From a checkpoint of a small transformer trained on Wikipedia.
Architecture: LayerNorm before each block, biases, untied embeddings.
Training: a variant of Adam for these matrices, 95M tokens, 5803 steps.
Each number is 128 + 32 x the weight over its row's rms, rounded and kept within 0 to 255. Layers, rows and columns count from 0. The size above them is the row's rms in percent of the matrix's.

# layer 5 MLP down (transposed), 512x128, rms 0.129, rows 294-306, columns 0-127
size [ 94  94  96  96  87 112 105  92  99 108  99  98 128]
[[153 132 112 122 132 167 123 103 148 105 146 145 149 143  96 119 108 171 162  95 119 154 106 156 113 166 179 108  67 142 153 142 118 197 100 128 132 145  72 149  80 125 184  78 146 167 157 112  68 167  94 152 145  35 129 168 188 101 113  99 158 147 124 158 113 143 123 110 147 110  62 151  93 133 112 137  72 122 185 153  92 169 173 142 124 135 140 125 138 200 157  99  94  81  81 136 132  92 162 104 158 142 111  80 149  84 181 101 141  92 137  75  94 144 145 170 190 125  81 118  93 170 133 130 125 116 138 104]
 [ 93 177 106 142 128  72  87 148 124 133 154 123 109 139 145  92 128 117  87 164 162 161  82 140 130  97 109 146 141 119 117  99 102 150 113 120 154 142 160 156 148 165 107 152 214 174  62 130 124 120 146 227  82 158 101 112 107  66 134  71 138 140  94 189 129 130  93 176 108 143 142 146  94 150 127 173 130 129 137 112 185  93  85 100 149 166 146  88 100 162 171 131  79 153  88 164  40 141 102 155 139 132 172 125  94 159  29 139 125 158 115 135 134  95 173 102 147 119 132 131 110 156 145 110 140 130 107 118]
 [120 101 112 179 136 117 108 117 107 127 112  93 100 137 177 158 135 104  94 174 120 174 157  92 116  76  85 149 125 113 143 127 109 104 178  98 180 128 117 146 193 125  48 163 103  77 143 143 165 105 124 171 100  97 191  59 152 126 112 155 156 111 116 162 119  89 184 142 166  95  96 163 114 110 174 112  78 144 162  61 112 129  85 137 126 154 117 133 138  92 146 141  95 187 162 160 134 116 114 106 108 167  85 128  80 146 112 118 135 240 149 136 171 105 112 107 139 107 112 174 144  95 141 124 125 162  68 121]
 [181 101  77 122  86 104 133 134 108 150  88  72 109 144 189 132  58  95 146 153 111  57 153 119 166 146 102 174 159 133 163 108  90 110 144 153 135 127  93 159  81 150 123 103  79 168 105 155 120  96 179  85 127 185 140 152 104 111 170 119 121 144  82 179 139 205 173 129 134 123  84 197  90 116 138 121 192 104 131 134 100  91  94 153 148 143 106 121 140  86 175 193 156  94 132 120  92 149 181 124  85 135 160 113  94 115  85 143 125 123  91 107 142 129  93 167 119 120 154 141  96 147 108 192 132  89 153 130]
 [107  31 131 151  97 111 142 125  78 108 122 157 127 115 129 160 110 111 182 116  61 149 102 106 141 167  93 158 140  93 237 138  94 143 129  88 130 170 159 116 107 151  68 122 124 105 192 128  74  71 137 181 114 124 167 122 128 150 137 131 132 171 118 122 166 120 144 136 144 141  56 127 151 140 161 126  76 152 161  78 115 109  92 148 154 138 146 140 117  77 102 168  95 186 145 144 129 121 140  93 156 132 156 152 112 187 107 143 143 179 115 131  78  89 131  83 121 149 155 140  68 130  65 162 139 139 133 168]
 [109 170 106  62 160 100 122 102 103  88 119  80  86 138 191  97  93 161 102 172 104 107 185 152 101 166 165 114  60 101 104 136 160 172 100 159  77 131 161  62 104 156 126 153 145 114 122 133 140 111  56  54 113  82  92 116  89 108 152 130 125 119 167 124 191 101 161 151 163 163 148 101 146 154 115  59 159 125 105 134 118 140 125 132 109 122 161 121 126 210 119  86  97 188 144 146 160 151 102 150  75 150 111 127  73 112 147 111 103 125 104 135 109 186 165 131 139 138 134 159 145 143 142 111 127 140 131 196]
 [190 109  39 104 121 110 168 139 170 126 107  62  96 110 131 117 171 136 107 156 152 158 135 146  92 101 134 166  81 148 158 116 101 164 154 157 118 138 107 104 121  63 118 163 116 126 126 124 120 144 174 140 138 140 119 168 169 135 143  71 109 139  91 145 220 111  39 136 101 134  95 112  74 110 149 143 101 168 155  90  86 121 137 127 172  83 160 160 161 105 113 174 109 126 152 111 153 136 127 119 194 137 117 125  97 182 113  87  98 112 152 156 123 153 117 109 184  88 106 140 199 167 126 102 138  78  71 136]
 [110  91 107  81 139 141 159 123 164 160  93 160 115  77 161  61 103  89 151  95 218 141 138 155 177 126 220 107 160 115 173 103 139 119 124 131  89 164 158  94  95 144 162 158 110 128 103 134 154  87 147 133 133 183  94 182 109 125 158 125 118 135 157 121 124 130 132 132 113 184 135 114  89 123 134  39 169 120  87 102 131  86 127 135 168 150 123  87 152 135 119 108 183 137 173  63 119 162  98 129 147  80 151 113 136 127  69 157 124 133  77 142 175 161 126  90 107 149 209 141 137 141  96 147 107 134  89 101]
 [128 110 153 127 137 176 120 147 129 129 124 165 174 161 214 126  82 115  74 153 182  82 124 150 196 125 108  89 126 151 151 103 124 117 156 116 142 151 184 150 135  60 113 157 109 143 159 120 152  78 174 137 139 133 173 118  63 156 134 130 111 110  86 177 108 147  89 129  67 116  85 140 137  82 103 131 188  90 122 124  48 145 113 129  76 136 150 128 113  66 121 117 119 151 102  78 133 196  97 156 123 114  93 146 122 142 133 149 126 156 127 115 126 136 183  89  80 174 115 135 143 121 134 100 127  73  90 208]
 [151  65 101  91  60 159 110 115 143  83 113 128 116 135 166 149 194 122 133 122 126 113 129 112 114  79 115 128 111 159 126 128  95 131 185 123 166 146 179 111 148 120 151 112 141 150  87 122 107  96 173 138 182 136 120 103 111 112 202  85 198 130 172 101 135 129 122 151 139 106 107 200  74 130 164 163 145 115 179 121  86 174 132 113  67  86 111 118 156 142  91 107 110 182 100 125  86 175  74 115 171 150  74 111 117 113 197 108 104 109  70 115 136 144 159 140 165  84 107  85 153 130  95 187 128  89 157 121]
 [ 71  92 153 176 133 123 128 190  96 150  86 105 182  91 117 168  98 111 200 135  74 173 159 117  92 125 115 142 201 134 170 102 102 154 127  85 102 185 128 138  36 212 162  99 115 134 160 160  95 143 123 115 100 107 110  81 162  77 163 107 140 174 138 105 170 106 125 143 124  95 114 143 147 128  70 143  27 137 138 111 130 144 108 126 158 108 159  99  76 130 101 129  85 183  74 143 134 119 115 111 133 153 130 142 145 177 134 130 129 160 155 108  91 127 160 119 160 138 132 156 134 147 154 133 121 103 112 148]
 [123 126 130 136 144 198 174 147 105  67 120 102 139  53 114  74 188  94 162 100 132 166 159 120 122 140 129 143 120 149 156 201  88 109 118 111 119 170 138  93 100 137 116 138  94 148  48 128  99 148 130 172 110 132 115 143 160 160 175 132 107 177 105  96 107 145 126 161 122  75 119 108 147 180 151 140 104 111  77  97  90 132 140  79 158 128 116  84 128 124 148 156 112 180  93 154 102 109 147  82 114 124 151  35 132 171 114  97 113 203 157 119 125 131 226 139 154 132 174 127 118  87  96 138 129 141 100 159]
 [113 113 105 138  95  91 143 155  75 148 134  90 140 165  82 163  51 143 107 179 103 136 133 103 134  88  37 175 137 149 122  73 123 127 116 102 142 152  81 195 174 150  86 132 101 133 162 106 236 115 129 162 114  72 149 119  73 109 156 108 180 105 155 148 149  80 108 141 183 140 118 151 136  98 125 134 155 164 175 144 193 145 116 112  99 120 142 151 156  63 145 163 121 163 152 175 107 160 125 127 123 169 108 184 116 102  99 122 115 148 122  91  95  76 113 116  77 146  98 127 128 160 108 131 124 126 133 111]]
# layer 5 MLP up, 512x128, rms 0.149, rows 295-306, columns 0-127
size [ 93  89 100  93 115 110 101  99 108  97  96 120]
[[144 115  77 101 106 159  47 124  77 110 139  87 144 102 120 119 128  67 151 132 113 129 126  81  93 165 103 164 110 122 144 129 127 138 116 119 139 113 104  89 126  84 121 161 157 131 111 124 118  92 136 155  93 123  77  79 150 120  82 115 102 116  98 112 127  75 246  89 147 139  97 149 115 166 108 142 219  91 187 191 135 114 151 141 106 150 126  85 124 133 193 106 203 167 137 111 101 135 117 101  99 144  96 149 186 158 153 113 120 103 175 166 117  99 105 141 197 148 175 134 147 112 102 126 155 145  99 137]
 [114  65  96  77 163 114 159 151 140 150  82  60  73 123 120 150 120 100  77 171 134  77 128 147  65 125 172 141 133 165 100 136 154 140  99 108 129 164  54 111 159 145 113  70 166 122 133 157  95 138 110  77 119 141  73 120 104 125 145  81 105 121 122  88  66 164  70 148  83 158  95 106 148 182 136 131 106 180 168 155 151 142 113 142 129 104 108 114 125 169 126 177 151 101 146 121  88 132 123 117 134 119  85  90 123  90  96  98 133  69 148 146 146 155 121 119 144 131 155  61 129 152 174 103 154 187 196 172]
 [106  69 136 139 135 205 105 152 164 130 144 192 114 124 112 138 115 115 107 114 137  98 129 162 150  92 169 101 188 152 109 123 144  73  92 156 119 127  88 106 153  94 184 133 148 111  93 160 139 133 155 100 117 149 102 141  94 129 121 119 138 129 149 106 118 160 200  93 143 117  90 134 143 104 102 114 113 124 105 161 154  62 122 141  81  85  80  75 141 157 140 123  92 141 116 140 194  56 127 149 166  89 129 154 139 115 105 194 170 140 241 103 106 106 107 105 171 112 153 112 101 108 152 124  90 203  78 144]
 [ 85 135 121  54 222 100 128 139 130 176 115 102 125 155 130 137 166 121  57 127 146  72 132 142  59 137 196 131 145 161  99 121 129 127  93 135 128 128 102 113 117 123 199  92 165 188  71 153 134 163 107  58 109 155 114 107 131 134 132 124 115 167 125  96  55 163 140 100  96 111 125  97 110 166 108 108 138  95 168 140 125 147 143 148 131 115  86 134 149 177 154 161 152 100 177  54 105 134 110 135 136 135  81 121 120  83 153 139 130 110 142 158 104 145  67 143 198 127 163  71 139 123 158  85 141 126 177 131]
 [102  89  88  99 138 176 137 115 139 153  90  96 113 131 199 133 167 107 124 143 151 116 109 164 128 117 206 129 134 150  99 123 138 141  89 145  61 157 101  79 156 172 103 124 125 200 100 144 133 180 125  88 122 168  46  95 173 111 127 111  77 144  97 112 127 156 143 124 140  94 129  78 138 118 150  73  83  94 151 164 169  87 154 134 173  74 135 113  96 134  94 100 166 111  86 102 114 114 145 115 135 140 135 150 149 150 154 140 175 128 149 172 128 179 151 120 119 117 188  83 134 103 118  79 161 131 234 138]
 [114 144 176 172 101 145 142 108  89 107 109  74 117 140 140 160 125 101 142 140 151  82 133 139 105 135 115 166 198 160 126 160 124 115 130 127 125 147 110 115 111 129 154  98 136 175 125 135 152 134 153 144  62 117 115 148 164  65 207  96  74  93 132 118 104 100 143  91 130 105 118 112  76 157 161 113 161  51 145 175 230 143 134 137 156 114  74 135 127  71 115 141 184 123 152 147  75 132  96 211  86 167 114 152  98 116 143  67  87 145 119 215 140 143 150  91 145 106 141 140 121 107 128 129 130 163 136 162]
 [126 127  96 176 140 103 131  53 108 110 109 186 123 130 167 152 157 157 116 137 129 135  73 118 126 135 142 203 146 113 120 170 108 142  77 114 122 145 124 101 142 155 103 154 136  87 128 142 171 129  60 164 131 158  47 133 131 112  64 149 126 136  94  96 134 139 157 119  88 148 112 138 112 112 177 140 166 135  80 167 142 101 118 120 176 139 151 136 129 113 184 219 125 173 153 103 164 112 125  99 139 107  85 141 124  95 109 104 159  90 177 133 135 101  76  78 154 136 154 147 110  86 155 174 124  44  79  53]
 [133  94 130 134 179 101 109  85 108 187  68 186  82 111 132 155 110 153 105 173 116  61 131 101 154 165  70 174 146  97 111 144 136  88 146 135 136 128 132 112 138  93 115  72 110 133  76 151 157 147 107 157 110 148 120 139 106 103 143 166 155 173 152 172 106 118  97 140 165 127  73 129  86 124 146 134 184 117  39 120  97  92 125  91 191 145 127 136 153 122 121 156 128 121 136 125 151 145 147 165  91 123 115  53  55  97 131 193 112  60 155 134 176 169 102 135 135 181 170 107 123 155 155 139 136 155  91  89]
 [ 81 116 131 126  94 104 106 118  78 148  94 151  60 119 146 151 163 113 135 185 176  55 121 137 142 111 180 126 121 115 156 209 115 103 167 149 154 124 115 131 140  88 151 105 139  83 139 134 141 180 144 117 167 175  43 107 141  89  80 180 185  93 123 103 110 126 149 124 114 105 136  71 120 170 114 121 189 163 119 151 168  53 150 128 156  67 138 104 150 144 146 152 143 189 132 168 134 124 141 112 125 115 108 134 111 126 199  96 104 142 113 158  79 164 189 130 111 107  67 105 128 103 137 148 117 171 139 133]
 [147  53 122 155 170 201 103 100  87 126 106 199  88 118 145 150 122 122  93 136 210 111  97  56 116  78 111 179 108 139 120 168 147 120  82 158 109 124 111 120 113 108 157 130 170  83  76 141 128 127  94 145 133 140 102  92  90 131  92  96 174 185 141 131  94 159 141  85 190 123  77 121 126 116  84 116 102 100 114 194 139 133 130 129 145  49  57  48 138 161 128 172 130 138 107  99 157 127 142 128  86 144 138 129 130  86  93 146 146 116 145 143 152 148  87 136 134 148 136 129 112 113 126 119 172 178  95 152]
 [114  64 117 132 126 158 134  89  67 117 153 185 159 155 169 146 166 139 117 160 160 107  92 120 128  57 149 160 166 158  89 172 109  98 101 124 130 147 105 128 103 147 162 151 189  88 149 120 109 149 117  83 162 113 124  50 139 113 166 103 114 122 104 138 101 109 104 130  61 120  76 105 156 148 126  79 135  78 150  90 123 122 126 148 152 135  89 124 131  81  77 124 162  67 110 138 100 160 168 138 114 159 123 125 191 158 120 108 172 172 177 176  87 142 140  96 138 139 187  55 130 111 181 139 180  97 158 157]
 [120  79 122  85 167 110  79 129  81 132 127 126 136  92 176 138 151 143  92 219 195 156 121  76 141 118 116 172 112 141  94 139 100 111 111 144 136 156 113  99 144 163 189 135 137 170 106 112 162 135  92  63  93 127  82 122 164 106 106 153 114 162  88 160  80  90 120 107 194  77  91 118 141 131 138 138 163  75 155 140 143  83 153 173 113 114  70  95 131  58 101 105 193 129 115 150  91 159 186 113  94 167 117 181 141 153 157 106 134 133 123 161 110  78 113 106  90 113 125 121 123 119 136 121 189 156 161  97]]